Part of a small language model's weights: 875M tokens.
Each number is 500 + 25 x the weight over its row's rms, rounded and kept within 0 to 999. Layers, rows and columns count from 0. Numbers have three digits each. The size before them is the row's rms in percent of the matrix's.

# layer 3 MLP down (transposed), 1920x320, rms 0.103, rows 691-748, columns 160-239
100:492534530454513465496494495522501483494487467495497499481453510476484489486500477490487529519520542513459477470506495547501482520495464476494484444464492509503508521497470455496487511510510541496482522518523496498486471479470510512468502520
106:494494492494473529504512526512511493448509533501490505449479566472466520509478481475496528468500521437491518509487519522489493482521533528472500467494510558462493521535483471476523524500517489500493484477501507506491530511517515483506516486
100:548515511553491511499499511462524462513521490523503518501479465454463499489495504514503465538504481486490492538476469497523479517510514530511515473519487489445515537469477500524464478522517518489522478475523512475547497502491534493473518494
100:477478526497496435498545547519480527506547474513514495501482529515488471492501527499501516487474476461509488517513489512513507525465546459482503529494502488466503482542517510514497506554524508486497508487558498497487520477448474437498518482
100:478497471522450455508477495497525482462530502511485511469493511493511517527535488508462525510483524462493476498523501513544505516485507492525476467524513519513513445506495508497489494516463515544497506482538486459516480533496508487481500536
100:556526517526505515472498490464498465493515521513552515502483488523482450495487463499485443473512513503507491495501502481490482508514529497465557559500476479489533544522525489489490501504505510504478440493522506441529465462563473529541479525
105:456531513552452530489472499517515503485515554528475506515481489495516515513522470504478526489484504491479465482510495448524467506493509520553485499498509501499505464498456449529538531466462504454517484504485484564498484530503506504503496524
100:537475544489526486488482524530439504483496466497475506511497471513527501486474518515463519495452495516545491447544534486497482510542482489522508462501456509469523506508493475504518480475498504495491540485539495493547489483530471452504485476
103:503503486491505480476497491489525486518511527464426485524497428491497492528486505507478503508498481518500455516486483504485531580506513477503534493505518495510525524459508489484511506525482476485478527504526479487470533494463443464487476491
099:507508492483501448504466483464540520492495534508518481499507526516544486490549479536468449486517507488504512510501533504502481506516532455494496486480486509546547491501466467507486496522543462487511486471525439485528461491499527524505498497
103:483510472494520522532477513500517496482509520532507516474537530480499461530475537501539509472514542525537529473486520517539450496509499499549528477502486495518476544502521510523543499524520462502498514486492489510511473498503515546504558506
098:544500503546505462496548498456487517485495513521484483487528534499487528477463500484496474509487465523570542490485491480519515529485507547505544540520473512492486494495504496497511527489517495531466489481471510492469507469512485475488457507
106:514495500514490478452530454470444505543494512511545496498473491481525540467475484489507479478539496534489496492474499482502471499468495571512498473505468514511487461509553449467466459489506469497509449437526440433527493487530479518509495497
100:514495457511508506456508472513493536498512516492504513515514450447474533470474527459527478491502489549504474524453478528477526503515449524487504520482507486506485490519466489497559488501488564529480503494503494532524543503475531465480488498
092:529530507532544503475491531528562469520492493496506553503476489501544532481465544487539481515471521499507466509519531485498568506464490483507493482478558482502466514531483503518480547522505535478476514458506486491527501517484553497494516477
100:500550529464495481493497521528471482481496470489512500474477485532461517528503526493526465503474474464479437516498485498491505470499488535487492538538474492474487504499500508537514557463503483522491519490484479473496449506499494503481508458
103:474536514547506489529482496518500493505499530516537518448492522488485501490475537479528540497493526455506508467508499475524556489513511441510504485489509519502468582526479478520520560520507512485502487470483490535469496498504500434545476493
096:481494495521457488465492482477481509514522500516478515555520559488517499501496539491513548518534458510453531512485495498537503447466510472487480476464490480520461533465504493484514528542525478435499492502518529524525529519504490465483513521
101:521473527483494543507467512522525486501540473523497502441514515494514505505492563519486531478485474510479520501476509475500521475488482529488535464499465504522518490478535487472471440496526509515515513491462497472447502518531483520513501517
098:487481446502511504518487476524502488554487475485460507508501508473485518465534500473511470466471491543501473531504459568461481419500474486504504489505531504495506511508493437478493469473490517493515491493502534497501514489493490523538533501
103:476488488525485512547522545444436551496550520505507492499468532516490469509477533517512511486518486478454548491516477506496495491455509504475504512442492514504509524488506481491479534483483493520520477521494523493525501522507476505509513515
096:493503452541501478466479499504479521558555504477486475456559459501494530479510475542516527502556487515500462497524537455492468479511543474510499528480539468480484517487489524507502501494498475503513508498497503488503511536502528505465488523
094:488503522501496526516505489474513499478485480465476512491514556516501499503513490487477545540492492532530458509503483488546469458515538486509492496497460520507527520486514509485481474513504479507519488516538483481472450485527485543487522422
104:505457465488503499527471529511484527499492487508477471491557526451470480458534490474512515496500484513530538546500490507508500521507527476457479496480473503476504494465530473460455516522517523499480515486528442542460498498481500488503491542
094:500517547492502525500478526483508466539488543502453532529505461499495484474490519490512483487553505467470468524514532510451501515514488470484479523494485512518507570482513535502464487523457482533494532519483514527510519462508448506481488466
101:481547531528431490535482523542500457499498535504487489481478489484520476479444506492504461522470484536495485469513506532517477500481491483514534522507490519517499524495514467487524484497463474489446454483466478513499539514543513499526487507
099:495515545489511489505518467458466511440493494504471493512521490496531472522480469539462498491489443550476494489482502476469469497467494526480563440513488508474463432468514493463533521509481507549499511470525472489473502485480486551497473522
099:529498457487494569509485497491493528481536523494497495521528501523521508518520537508518477507513455508478563497484522524464506502515492509539504498553501513527519532521495517453508519505498537468570517515506474544470515494521538415525504489
097:518448477527468536499534469486522494536526534523520493535535522514490460477500524472470482482523467496506522526496506516527480471501530500500525501518503520485525514512508454524458507529516557503474453497480517471510515508504523504510527499
099:463518489483492547521480487484501489502500505502497499534489528519527467477483499470477494510488504494499514500536496526518527438457480497506502479487530537538490506496524469480541482516495543519501486493517551476504470520508501508522531494
098:491496493494483463498524478518484512454479463500472502480508476499481521577570472521495507529498537479459493509504479488564475502541518546528492551522472498488522502467513486518515464495516496496527532536494490533509443495483505481540515517
098:514483497528523518515506537490552504498542518505484497507511529507490434492497478489499478525504503504519464483513508509496509520520467449515527495558535508477509532512466503499535502531480540457492525514543507502515515519512521440510508485
100:540490498537559520517522480462460500509472546493519496515529541517479487441518472531488537467472472478507476497496484487504442546523498506504527510473531468506490494476488514532516513525501547479549508468484507465492539494506538477526516486
102:528504491475512486509521515501495534525510533491493506494495459530521486508491519550504500525554484527481500504542507441500501510476475525504518466459504523496527490507540504458574489462508508463479490489502513490466480530464518466485536497
106:519507554537465534482513515498504506473471516498509485487535557435500515472511477519513460524515513513550485498491534465499464452485487474491523473487494468489490511484471526496542499515530501520459477531470512458514452538496508483509477487
097:532485492510524472529472536457513437505475513496527483483499493494501547449503551483460498523527520506469507493473481513473500502535525478517502564508519527497482510530487480490453547458490515502448435496489487470454522512478485464476534472
103:502491427520482487528492486497454518540559517485473480515526508501451542531503517456529497478481469520536479434477503479506490527487473497487475518476514515485527479517485500512523472502482475496528504538501485450498473487494486487480478497
092:512468499504485500478517521442484499494494533532475470510540510494509482517478475491519488491505527526522490517475521504519491526481550521486529459457480533499474463464470509468502513478518485514482496531515512499486512501498495477494494510
098:495489522494486493512513494491536495537496490494492455490538471480514481449490470521479476467486475455469456507532483528493471507521491490571503511525508473468472532484491466521497564496505518475469452491520509526539467466471507511519459483
104:539489502494483537499486534481500430464451462517491513493537501498519477501508504518525423568523495474532453540501529519510519484479501471484469469504463456486495497485499502524517471510467487500506492507498502506526507472495505488464486516
100:480559537547512499478532489504476528484499431484480546527515502468529482483467513511500538509496519494469449522515546553500474515485478512537512487520526470457492481475526520497565503467537491525496477503526522505516519534481541497485540521
098:510484530496496500517522494459462478553496497557458516498493526527529500488458474538517518518516504509523512464506541501512472517500500497530488469490515517455484480529487494522489517482533482455503466516522494485495505547542492482468486497
099:519445482469486507487503508541513500551477521495529505505513538476523520517514452536512475529496505518517517512497552483493497475516519480509507496526497491496514433500469533478522486486493522481508486475534490507477487512525514515498486503
103:505516494523473495479560509545552442486469465528492547457552485511531496500494499477496461489502470533532469464499480486518506473485489510487466497503503512522523500498522501475494465501551510554535460482438480480483487489502500547506538500
094:477535506478545522556475525502477492480483508502503495462547506517443497535523466485518506477507478538480521502531494535498518510457461531513538440572498478517497493525474534509506533492503520507492483472486553517522497512475482520510515534
098:517483483456469543463473553487498497473451482505547498518492486539513476518551510519511480491543490525530549518521525501415521519485480478480512459512469461541469512472482511545502492490481496520477502547542512491539492516504529543522480484
097:487519498499506514503512532514490476516480522486479445524503489495441490509436494526476527490490512510528489520457512520549493501500511466505490479490503506497529502476495505565514497516523508523491498496478474534478470533498450466492498486
098:494502464525502506476500498488504505508514482540436494516448511478487493509522500499489485521517485525502501504457478504512519495507493532468524514483501554454484437550498494491491474485483471488525509472579513490529513482515510518499532468
096:443486510531517479495518531487551556471515530503456483515486522498559526486447499501528507482442503501500458473527501515480508494478498509473503476488515491480457527500500522490496511518497522475504564481511493496556455475507503473474476482
102:537492485512511507468481512498538507466515466483517504493468512505507546534433487461496512493491506476499505523563503521498510505505466492521518547503493461515548509517469465483520499541515506512510532531512496537503477520497500504518552524
105:478531484467549478510471469546534500497482539537479526488510513498525484508491513526514503513506491489546473503475493474458484536525530423502494477474479481521495435535489521484521522471489499507498489474510499480465531531498487542493508515
097:556473519489485465494507509440474486513480494493527505505553473518489529484465472474502558505494505486489474515492509502466464541490490489467478491519496512499520521474532469510506477532513503502459517479515485542495449462535505476497537522
095:496512498472502537493532512474492530542494495505482526484502500493488483507500509502547473489524508534525512499464444523511484505480535467523474468506509495442533503471457501492454552567455466518504531502491456480455488491449494533458509496
097:488473528521498544510525512512492504439547526496486500508522521485509468478418531494435493513516519499527511507515510492509495514479493479515513484458492455490545530453537508487528494541511512520529496456482495511529493497524490508452483504
097:482487498500508459480506484513532503509497533501516501537543455501485537511522484525497502513495519484518470502479505488487520488475536501486472529493490517467510502506515498497491510533473476490513521502509515458453526451537516498482468548
093:503518494505499507504478540469545481435505491455469515505509486462503506509519461507522488474462482495472494519528516514508492480462534550457499464508499546474539559486493480499502511534505465530530521502482500508455468504488534484458470470
102:511483535511513508506476558468532502460501515489530443474477530543529495497515486515494492532535475488514498512509490503491516492481479453507542507479566512485539499478476443495497503514494486501543493544558507471492499488541531530529466504
099:526531484500489506471521445440474512507504484487477533482513498512533509500449493530499509534499487476527468496492497513496504506493492475506510508527540536521519491503529500478503464483513503471504506483503476513479470474510485487494584486
# layer 3 MLP gate, 1920x320, rms 0.105, rows 692-749, columns 160-239
108:464502513510522462547522545492470502516475491533505517520499471487519467481465517485512512514510534544509505443464484512485479478516543473524468499513481490494511477525487517488509497538471508510461543510480501462523505531525531506473487538
102:545509480492481499490454505518452479512536515498558465532496443529513513497524521499486521498477503462546489478521521487544512486474508479509468487496529458472542531509497463465517479474509507524520585485482503540501479474532516532485474515
096:544500517507505518491507481521483513449470503487500533479531490535458557534493504450516520511503479519509528510459489495482468466542506491490509526466511494486483450502492509508516471513491504483493499478486517565437523536518468512514479540
100:485491471514528474497507483485469466481509468485569518497551494474481505449493492480489545512510489469509512482478446468564541516501503540520467462509524522495466541463503504489475480485526487491503484502471514465472506542514483433475447526
099:532507510500507468494483473460467462531499513512495558526515493534474470504483498518498503493545499518502469457501507535506480508507516517516542479504506495505548514487530494454525486491467490497516498508506510522515490504512446507498498517
103:468544454517476489484514498491490492531502519529492491545486553474553489518505479543500509515469471460501494509480474510504485539510518510489513477529468462509502491484500496505504498514510510511508495507470537486477446513480531498531492490
101:489485528484520456508524484516512505504502443503490498508504524524509497492481469468476547488475477491535493512461508505511507533505545541520500529503472518471471493519502499490495517524512547497525502510530491480499507481547487535510523459
100:474479477520516502521489484507506505524494479521493539469479497479495493512521507537487516480513455485501516489483473456516486507480501497481448456496496463510485501499505475499495493491540546531520497529500525530508518505509504507485427495
102:462464481454488473514497508489515521499496516514510519464444494518490535504529479505552463515496522505498500512497499466490509509471514456499485510468551485452496505491547517513540497489472496473481528515486507508478502501539544494492514499
098:510501451502510484519509505537505462461492503499474505462497501484481520475491470491476519505463518516494493531524483522521509480519476505443478450499495496531559532462497536530467474532507495524503453465529520483512476486495499515493543513
102:492479500504516514545529516501475498465521520526502484526509541503504540498478479495521501515479513523481489468524539514483474471491510484473474494488461472517470498532477519478530511517453484492484465511532504505488484503494504474524448465
101:531466493566499465477487516523509538483479499524528492490496495477505489450525487476458468501487500512534473537478497542494514462505535483505483521496496522489510477495541533488495464511487447472503532532540506533520530517495478492556515471
101:505484501499491470499503479491519472480504486505490459464473509508499564528518474489488487455480525488512509510478438479546521511524455528474526491494485483535502500532492491525497508490511549462542513489480468539509521571509509518545501486
099:484503428515476511534516487521491454512530536479461493497473524519495524499509492510529471532496485546516541510536547541449493489499486467462511517531520506474518483477475516505470496485555523512539527518446481514515464467444476488550507493
099:492464535539499560534508526471522482484483508516473533505467501477514532516512491518511515495499519549521494488494491484482522515536520486499521454520497498458528534521527480488518496497504473545513476524483503489546498518528530467527538499
104:527515548467460536458480520473493500464497498481514541485513500471444522513496479542502476469507492466462448527497459436513495516467539527459463522491504444467529496516539548477489494522521482534509439491503490483490497524507496527493441499
104:478508437553472514547554478508505471552484477537489535514468503533530489581499537484468520464496527503470466504505453486506505466461495510502481494488528507511490527463500471537498550466511506521513490470491452486495482536549477473490530506
099:511492486508537496486481548504467472499490498490523504471530497516553493524512495469491499493496520511457508511468481468514481516532538540512530489441513486505527499518488491514563511474484447534506540450487536477523505425523536501535493500
101:507516507506495531463525476511490496535482553480500525525478510489503547504483484478487511460533517496465508511463511509497488500505497486469496526528521528463509482489527497472474511550544503465535510500503497498509563517474524517510488493
104:499466476498532503476480512519459516455551506526540497558524453491510514495528517494471531505497488475520459529535469511482531459466521515545494483511550553550490545506486497529492519509515491488514486507541497497506530455485507481479491519
099:489505488516487496525476487498465450464536471515524522498491488497503512544533496484509504508482503475483499528475484497514499488474502499539497486459498519488470509439465488489495476514528504513503497504520464545503546540511535494474489471
095:503511512443498471530491494443522497487540460492522481457522514537460499475485476529463510501521507515539510489485546518506453508502548511461513511514466494497528497519486553492534521483548467523480480473521496484492488527522527460511497494
098:472473499491464468444488465554496498492477500502485493454461526520483522504515483497441500498485458506505465535527508502507565476432482485518489507472503509434503520491536480495498481502502480467512468500520500503506485490508472508503478484
095:487498511517531498486449502507471498506479527487508479470505494527475494518491534476553516503471511475513535518512447463495499449491532504484465497512482457496517535542509452501504458510507533521514507484524468460467516494530531538499475522
100:464525511482522511441530497501535515503492539485509551463498477484533513479493447514522506497498547486494485528476483504476506515505501486480501515515465498474494529493478510521499525489497457481523459484493493512510498545545505505517471524
101:541481504498469473517468535518471494514472483517512496497447516476491475494520522486479497506485520523515467491553476503480475560503553466491492478472479528517486497527462450479487504445483484527482499503467512486500522428496566518540498518
098:467536450511481471491529486510475502489514546488557448461510471528524475505463539476494490534512490456515502510503526492533483531512517486497530517467486480479509520487483523529461501537443532521465479487488517492511529494516476512465500525
100:476475492478516562498513530532516545531512537497507519490516469495509492520483496497532473503556495497490498493545474536518528523477531507482460480550501492491518514495509483514502516498544523479506516492522516507467484508522542519515535519
102:485482499489458530514502541495505499517496528494482506551525513501523538498488485502531511521471500515513553533533515515485535483536504465490522528483540505512514494497550517486517491517473510462522563500492507505514514517532486513527509502
098:497515515505458495454493524520502464513463487473513519526517494476492488471477474491526533472545531511491517491478484484465492500524541482508470493500495504448493494514481480539489523531495500509483524529524469522509486469455501519480510495
096:476519521522492495462505498523458453531529468460538459499455507515508486530514469505480519484505502497533531508504502531537526491486506554512489472521494492485514498468514474503485507479429471523497540484489529522492524517468497490493521510
101:514484497478489485508486459496480521488485467471474548439529450522512516527500470507508500508477509509468538486523476503527545483496490482509497533479466513500494507505509533422478499517486449493489504491543547485476494490504449528491502516
103:489497528512511483525498464508468520458515494541483508540472479481521491478493520501490512507563503474523507476486505470537488474482486496484532496468529496520466484544475504450528474503506477474489520538472552494479530482478516501483492470
098:481476540515511533504493491501515531497435497480482500466499466468490498483512440515468497494500531527488485475505478531518508459527481511501496530480482515496497543512496522511494526524489530516494499520479458471507452457525501436529516531
101:460514467503528511562472520485539483520520525521504465502496489533471495459480532526493518489470477509545479476507478508489504502533499523511485503462469481446481510495512483532502513501505510511489472543528488505465520536502482479517496507
099:522553468451510470454443526461535483480496500538458491515481523495447475451484508525493488484493478491459481499525489531495520470561486495511432513509502565505425505525514486488468501517528461500505479438504493548546491497508488489487501529
099:501502499511537484473491501527527477578456509486506453514500472494437517497477503500482483526528486465523474490515472478466485537485488512499501492488521504446488481519483525510486473493499470483479532493475475502510499523475495489493492483
094:512509473505492544504513539505523484454519474511515550510466470511484498581530492528518505476544503509481489524527486478507500523551475496514466467511513533505502516491560504507465528458534433495491488520545475447534477526516527473471493545
105:539481530496534485463503482438484523479440488497489511525479482497505516472491490519487502517461493494487510537510529497541504501474490489483513490470495497498522490415486503464491526511501478556495534516499502500497468524510496511516499497
102:456501483508509449490522507486512497508485481541485494472478501547495507552516443484527489501466486496474493504502516482493515451470543559504470490560496491565466513541499477477515493521520476481549483506482540458500496528475469527472527509
098:529546554506505505504474433529517507518500479478475516523493474493485512494508493492478485504480516506510515495491515492491530511542495465481512502480454513499468518449505459500505513509477517498496528544506494488487521475508530524508507534
098:474508541501486489526485572493480497496490508470512513478471535551490500487497502443505445473516520527494502465511517435475503460514487473521501478485493490488455535512514498473512529505484494490514461467504514538511519517505509478514509463
098:489495536473533504519484504527503490524531481509511463471498492462488469483507531491476536525506490460509547505476488523541479544526511490484488501543483495490518527501485504505481525501512492525485543514494489506506485511437477484509494522
102:495476499501516567495500503434490478490502475470541477494477560469514531506493549469532535483450445460483526516478522529497553522512494484509462538459484524511475517518514529488482499464518534508516508474498499505538465496466498494515505503
097:490513486478470521491491517497484504498494530453504550505507518488476531535554459475519518495447485489542545492559562492521503459483511530492477510491482484542465491483516496496508501512516489487507561531495521522487489469498447521471494484
094:530507505514534494465506537496484505487498486497498523501521476474499504492523499518474517523538479486473512502474483509466493507519495473510500473464537463507489481521488510491544512543564507467511447492527526473475524513489489476481508488
100:480473520475481494499452474491470493504487461482481504503504462493475471538529483517532522498495500514515497481502468467517537495503554459491485499508503499488525458470501480449501460528553517545522489473521537524492504500474530553492493493
101:451493497495485456506480494535499494507510468514487534476511484452497503533484488475520485516542505501458511476523502486479470526461490498530498505511530495518484515536520500494500436484514503484463502517471540507480477488487511497563507480
098:550529472503545499507453516491497507473519484495509522500538517477445522541522539496520505471521522493493479493519497457480506516543424503506508468499497500505508464494506501485468512503465492560532515479534530515535491463484502500527497498
105:487521477491529492541489460502503474478465485518489513544506537507533484507474549529480498529468512483457506525504496484493487519469476505519446500493499462472502493479514516500479484491500483486489501485470495465505511496500473498498524560
098:466526490494491526480529498500512469520454485517496548476474480529495524493557517494493460521471487511454535465508519503488504483457453481474518473478529522490500507504522487469492500558476488474502471502497470480527515495507492484559507540
096:524521489495503532518504470496485515499513481521502503500477538518530471482507468513473515480485490485481533530466491491528497484502516462477484535530490483506507521511484511493460508504490519543530526510466486537522487542497470472480517521
095:467490517484515495533464477560437515507477493509462520507464486496504539482536482490503492511480529488499510488507483511462467507516492523490458481479479482473509497553480499500484511501521476458460461485488511503546511497480503537531499494
097:516511483518498503504517475434499490542526503522538453481526546537558509498529518468470500483532523456511472501530481439488465537551488498525497501466492472476505489479485476454469509482523488510551487483496485531522509558508476487523504494
098:505483463521446469496497512483472497524517536494524492465487482506470494516507494556513522502523532452515475529527519449470496506468502496569516480463495479478524513537511517520482486518550489460486471536497485537550519513534544495520486513
102:521492508465506525472469492483505499461497517495466531511503477497548490499493483491497501528532562485570480475498498435523535522535507495515514461530502506462540481510463482506520494496500471523507488488516466488463473566504521419517483546
102:490507481484529485484533506542520483504481453499473546507517497523502505548474525507471537489450480460471450515448464492505517504526518540502486470521500492482485496493488533471515465456498465491519514493510491469489485486507524527529518511
100:514527493488501486454521499451458470474467474502559476456524531488532459501511516505495493481487494508542533496500458499520492506526543504527572470480503459494492503452485509479484519489510484482517491491486495507503550495452519514520520512
# layer 3 MLP up, 1920x320, rms 0.112, rows 692-748, columns 160-239
107:546498520494497497490470525552511541510496483504466490494492473503497541503531480499490500473487559518530528554528539521475525475554490520460481492479465507527507472490516449511490521504506483464477538520489480500495481514481535525490509489
104:448522502484514535513492540463495468528497457476505513499563477463562520526513542507502521521504504496499525510474530483491488495515495505495496481513517489487525495509512482495517543511486521500502496491559493544489490485466471445524499512
097:473531519504519485518497490501524501562476501513491452521499490521470517479485490536500490521485487509501501495505553497475526530482554510485510513531482492519496522482491514475485495517488433511507468466485471470457502454518513485507503527
100:571472524455467464464519482498488559544482477504490493492515507514522472538474515527515475489544449542495511510511527471486463490530471531540522530515528508468515492478521533457520528498482540527512502512480506486503494485521492501471491515
096:487476491499468515493502533498485498488511507479509490492468497440492535512489453492530480489491483478518493497487491494525508514539437461503477498504520486529475478496478578474489531499526493477457465488523533504493514501541536530467512495
103:515483514477506483527479509494505534500492492509487532499520541448496523513512533451511480497516509485482510487456523522504459498544473448487496506522473522512488522526458484508467489468486527463480451535557500505486470548502503502463502477
101:489491526483483498490450521505523558557503497499459481503513514520482540504476508512511501539462475480483447522462507472489500488506470506496473508491467513523457471484491510483500504465489537521475519488481515531486567463477522520508510464
103:503505456483471453477453543566462480468509530539469493482456521538509464481516465467521535493465511479502506480483473531511469505482463490490469490501457481522464473501500510522465512499480503507522526519495526513531491467476470550513517500
101:526510502504520475536480491514500504524533519481474457472518530537477539526521530550473498522489460472517513531430488559515477482479506493500534495519494463497499477464472528484505501534454517506489517490508514494497490485484486489502471476
100:477499542486486462503485461463526503518516501494552506532483510488520518467462471542506495498503508504488502492526497509487495483484510498484544491484530506523552498503464517529518507509514494485508474538505488540492535513484519512495483482
096:491490448555475522505532495503500445523520558487501482503506512506538489483524486467467479502487514523492519510481463489535526491482502456496506503529510483509506524524454508504556535526453520523528507534523449505533457543541503435496487493
105:488476514488501528502534521538491482485512546486503493498503496523490546491525475514482500503462525505516551452524495460519490467514506550526524546485495451513489509507518483515507539525518497516477495485500484493485484481565470483492462493
103:528494488487529494493487487496437516481417512509535511511505519524462485490498451531487471508504482520454470501512526498493481508489548510548482498492470467493485450499493486505484500516508469505502480558486448478503472505461512486523532489
093:462545509477539542491538481484525492499485492494489505484453478478504499495497493503498503485487508483480532573485511530515488453492490538500496510511471559504505536478517529471517475465486489503485493470518535494469473507492472503524491525
096:521514484484485574501507469487486452497510482544506528433503481505536474530499477474498492491477537501506484498499519472497496507523518518495529467503516563488551550542522515468487519555448506502498460506516503500487532443476511493491517454
109:494501508531498459499484532472527457550472487490531489512493474499515481480470517470483529529508509518488515531549508478489487491523502500530510518480520486498479515452486518581520526505485461534525491549491498571468518451539514504510494508
104:479522531526516445477519523485496489476493498516525507471489489527522487445512528486482523502475462471493503509539531539466472480545479523497515520517516490491489514523545527504497470492479473504437524454543476511536483485500498538525480460
100:534551514494497438493487506525518493518502473495484466525486562481514521475506507504487474502509504512529511507488522474520490484533509491503504528503481477482524500519521525514480505493516508503514479485467519525491505506512499492573516521
098:470491465544492509470502472499512472506455482497482496490485502451508556489512487486479530521486472534494440521464502518479478520475508512482506467503492507492551490481492493511531515480474524486540464490522538496504512513470504484474487478
104:500520515509487527520491489488541465472500506532495454464487457480528469472498451537487522468547521494511512479473508494521467534469478505536446493462509502495473493522503495472501486449509503518460529483571523518498505495482511519475510501
093:472432486501523538533484490461524509491454546473529507510527533493500504484514442524483473541519499530459476487487501481505516511514503502545489485483537468494534472491488467489495538515519506507479533469529472477500485533496496470485517485
095:510543454491523530501508535487486509461489521498470524520450535494483523501486504494473531499527501517518468523492480459470499487501473507512445465508557481513551501460477469504535489501504530485510547502488494512512484514485436532486492483
103:459480460554446504498484499530480473507520496532475578477533514555536490537518493466479484540501475493521479498507450459497491530479513518464475533499497472533488545449487505505511446491501488521522510451522465490463523542515506530485525511
094:508470475540537504488540494517480475470500463488543478466523519511501464505504553449511491470465463488500506512472469487526536485484510550518514521491501542531469456500470490495491480479492503537544515496505485505462495513497538507536523505
102:492498490554489481492497491449524452486468512476487523487478555496517501505548509503527465515533498506497516499478489469471526532510434474510517556500487504495485490542504488509476482481504500489550467501504506492526492485501544466470453539
099:497519460456480486491470457496488470486457502479492515510470511475525482491502513495515463547550546491494511479502543467505496502466474494479507538454529524466507518511517490521514526517487501494475488499540532483498534471494502486528499483
101:515509526434490483485499484491490498469495524481483508447508426500462507497471479522475480516484503473505519480458466500478492483484507475501503511518506489493505477516551520492521476519488519519491510492505479537472487468542493501502478511
097:552524450510522457503469463528553486443464467522502450454485473506524537514496502526481514503514478510508446488482512499478477492469467473454486497520494496478528527505516480457533525479510497502544501531503477487479469513449518463487481512
103:470533547487450555478540502479504501492451493468482540483484469493467512488516494483543540546478489519533533528437513484525507454507512495543502548499477487486512494476501531488488553482469489497476517491480518472504508535500517501475480502
097:503487490560473533494510528539455491507539508500482515489495524510465508513464554489506481532531497513522568460463444508519517502518511444503519481495493512494433462460497519472479512528509521506428516524444530456540503489504523477493509498
099:528502472522533571515502485519482510533517497468544504501484510523551507485503500493499525488508511510508468497449508476501496501495528502514505510475563493528448516512542483515497453514503499513505490505533509505522529478487505457536487507
099:509450490501525473498521445500561513520476495513513460545464477517485533525538473509473471543499477454519515510468513506531506503514532527455505518514492503485481489508553523500499498519495507448539532552497531507513494517538487472543514569
102:478494507521550501446477519508502459518492533491511448514504456511451487458537490477447507509511488543495485503525519496483492512529449505513516485491503485480509533481541515505451499503470500482487542506492516488483510493518484514473495474
101:480481454528488490513503499496505485484519504496522477522498505503480490494508474427481508504468517533535536526551523509462501495482500487503507539499482500461502475475502477459520488511496506530501517489561513491511518503534493540489534489
099:503491503460458480561453472483490500517506499501486522481524463530519525500546502495495495503486481497517508479498516493457521533503466508464524520517508513501477524478454495502458528521466544555519524511511502493506505505525545500457449499
101:508509504507494485471452487548506494509508533484465521480509489542452456486508479497497515494517510468531520533476460515497507552493467518516483501466502452531514493498454497490478450501515501519541469474492516518508483507500516547501513494
100:459522501513493519482493502555510460483527470460536546490536523474540501576477546493497536450511478447496512498490494493497498485515471482485523517513507444512497458507506499508490477470499491521521505433523516505472529499498495517542481495
098:504489475507519498477489523533499520505504510539499528477453519518475517493493556527524517462530515519498514481498502490545455533551502515489536495529497528521542477482539496541488517493508511531486486499520513524503468487488488483500464511
105:469477494516488510490544531516523509468492527524482530547540524523506459488479472506448482497538483488516476535489513538544469534506495477544487508493546514469537468502505530498506491471467498515463515530529490508514486489470501481495455471
103:544520476474509552455478474493546482488484518481549489537499467488522492507501516471469533499501515507481520508443492497562543514517487533523474487510499475490493516491518495475472509517504501453513472503483476518473488510511487517490495480
103:508489477514508472492486545452528491488495487441544518533480477520494460550475508499485503490514471523525515491545450561469449495519499556473500489534500493504501476530476506525512447495543519525543439492486530536534508494556479524467542457
101:483487518531477479516495460470456521465509524518467476556472461453525493486501558472480480498504494528435493506485527502518471443514506512443495492508502489509486504531488504490492505552519498497547502510509513492567521535499512528518544488
099:516498553499512566458463495520503513546481519517484496480469525482501520487480484477511549503491500532490515500468496493493494560519498487472503522493485506474516497503528531535508485491496482516457516511485510527501537526509465515545502468
095:527511555499504487481478475469451538532539500512480501518510482509534472502482516442490490501513477515508482472479524494523492489461521511462511485486510517533511481506556503536489499472505465463506471497532505460460579525504511518467516519
094:522514469516490518525496482538529483488525500508458554493510486518460450508480528486479489488503489516462528482457482514504520541516498474475544506598495478464574506517538495497515496514518494509482471473508487501500520529465497491487534485
096:503456513478512452503517524519486451494548464487511457477498503522514504504538449477524509472515522491512494494479489539473477505459522496545527512493528478526501504498506489443501506500518537476458510515499529490501487506498480510461458492
096:494438490506480505509471445519499513490495511552510495544508504466496493481503456524545485474463498520499513505509495478480495480513494499449490493486497546510534470526482511460527472460499510443496518510521459466484505537503562475492472535
096:521443500475515544488492489521518501490513467480519551489469527502517471485516456520485493527464477485500518517511474499485524530464463493460524530487517492518474462507456490495502472488491488488531508478465505452566512534486475524492489460
105:524463467504478461518497513484511541494489525530499535496572511495505508531482476560515542488500494486502544494526518539485540495486442480478478491482524558463514507522459493461507470506508533486533500514525469553545493521496481518529484539
102:524506503498474468507487486489483461489544518442512515511487488522517482503463528521506493487529504500489505507506484515523504549467483492541516503500492508489494495520483481526563517478513506536496484532537494423523514491448460472528505478
096:543463505518499506462510530509516440508487522484463503488456516506500519485486548555483494480468474499503494480491481503511487497500487466489476517519523480460522467493480500479514469526482487529488523524459506528500531497502453560518489487
098:487499518485518546491512499502498484533491542491519497546493506557518529477496461524553469499435496527467507468488533493483506470490470499499481502460500484508503557525487510550474460475522467508463507470483543507541465491502485521472529526
098:476471494460486449566496498473494473541482481496458503499482476526482511494507523474524481490456495491483525485484486489505507509515490480495514509492510511493477447501486498516510506466498516477546491488552509509503525511550468506513473518
094:506481537469498506471536517461474442506495512492512530493499504513512493529505498476495486537523512513522495503508465551511538512506519462487476471465532497535470513525552524498514470522497508454516543456505533452478517521508471481462494463
096:506491431520517507505535496557499537481478509479507518494498497518521491505496528486535484447512493547511510486498519513525530538511509435462469540513481537492466476556495457468520490541470521500491514523469510507472507526536497534549519481
102:514539497459518501485508478500539511484486491515535514549497482488470509459500526478502513486535507491478473473544567484500511510509491486458526445488544498475524517524518470501468481518469494501466508531555511533526490554472472489514508529
101:499471476523534491480481506506516487510504457538490520488445478461476485501539501525479514495468516465527485529486493538490535549497459482512516488515505554453496536494491508528505478506498483528525473544481510554540506496521493538549508497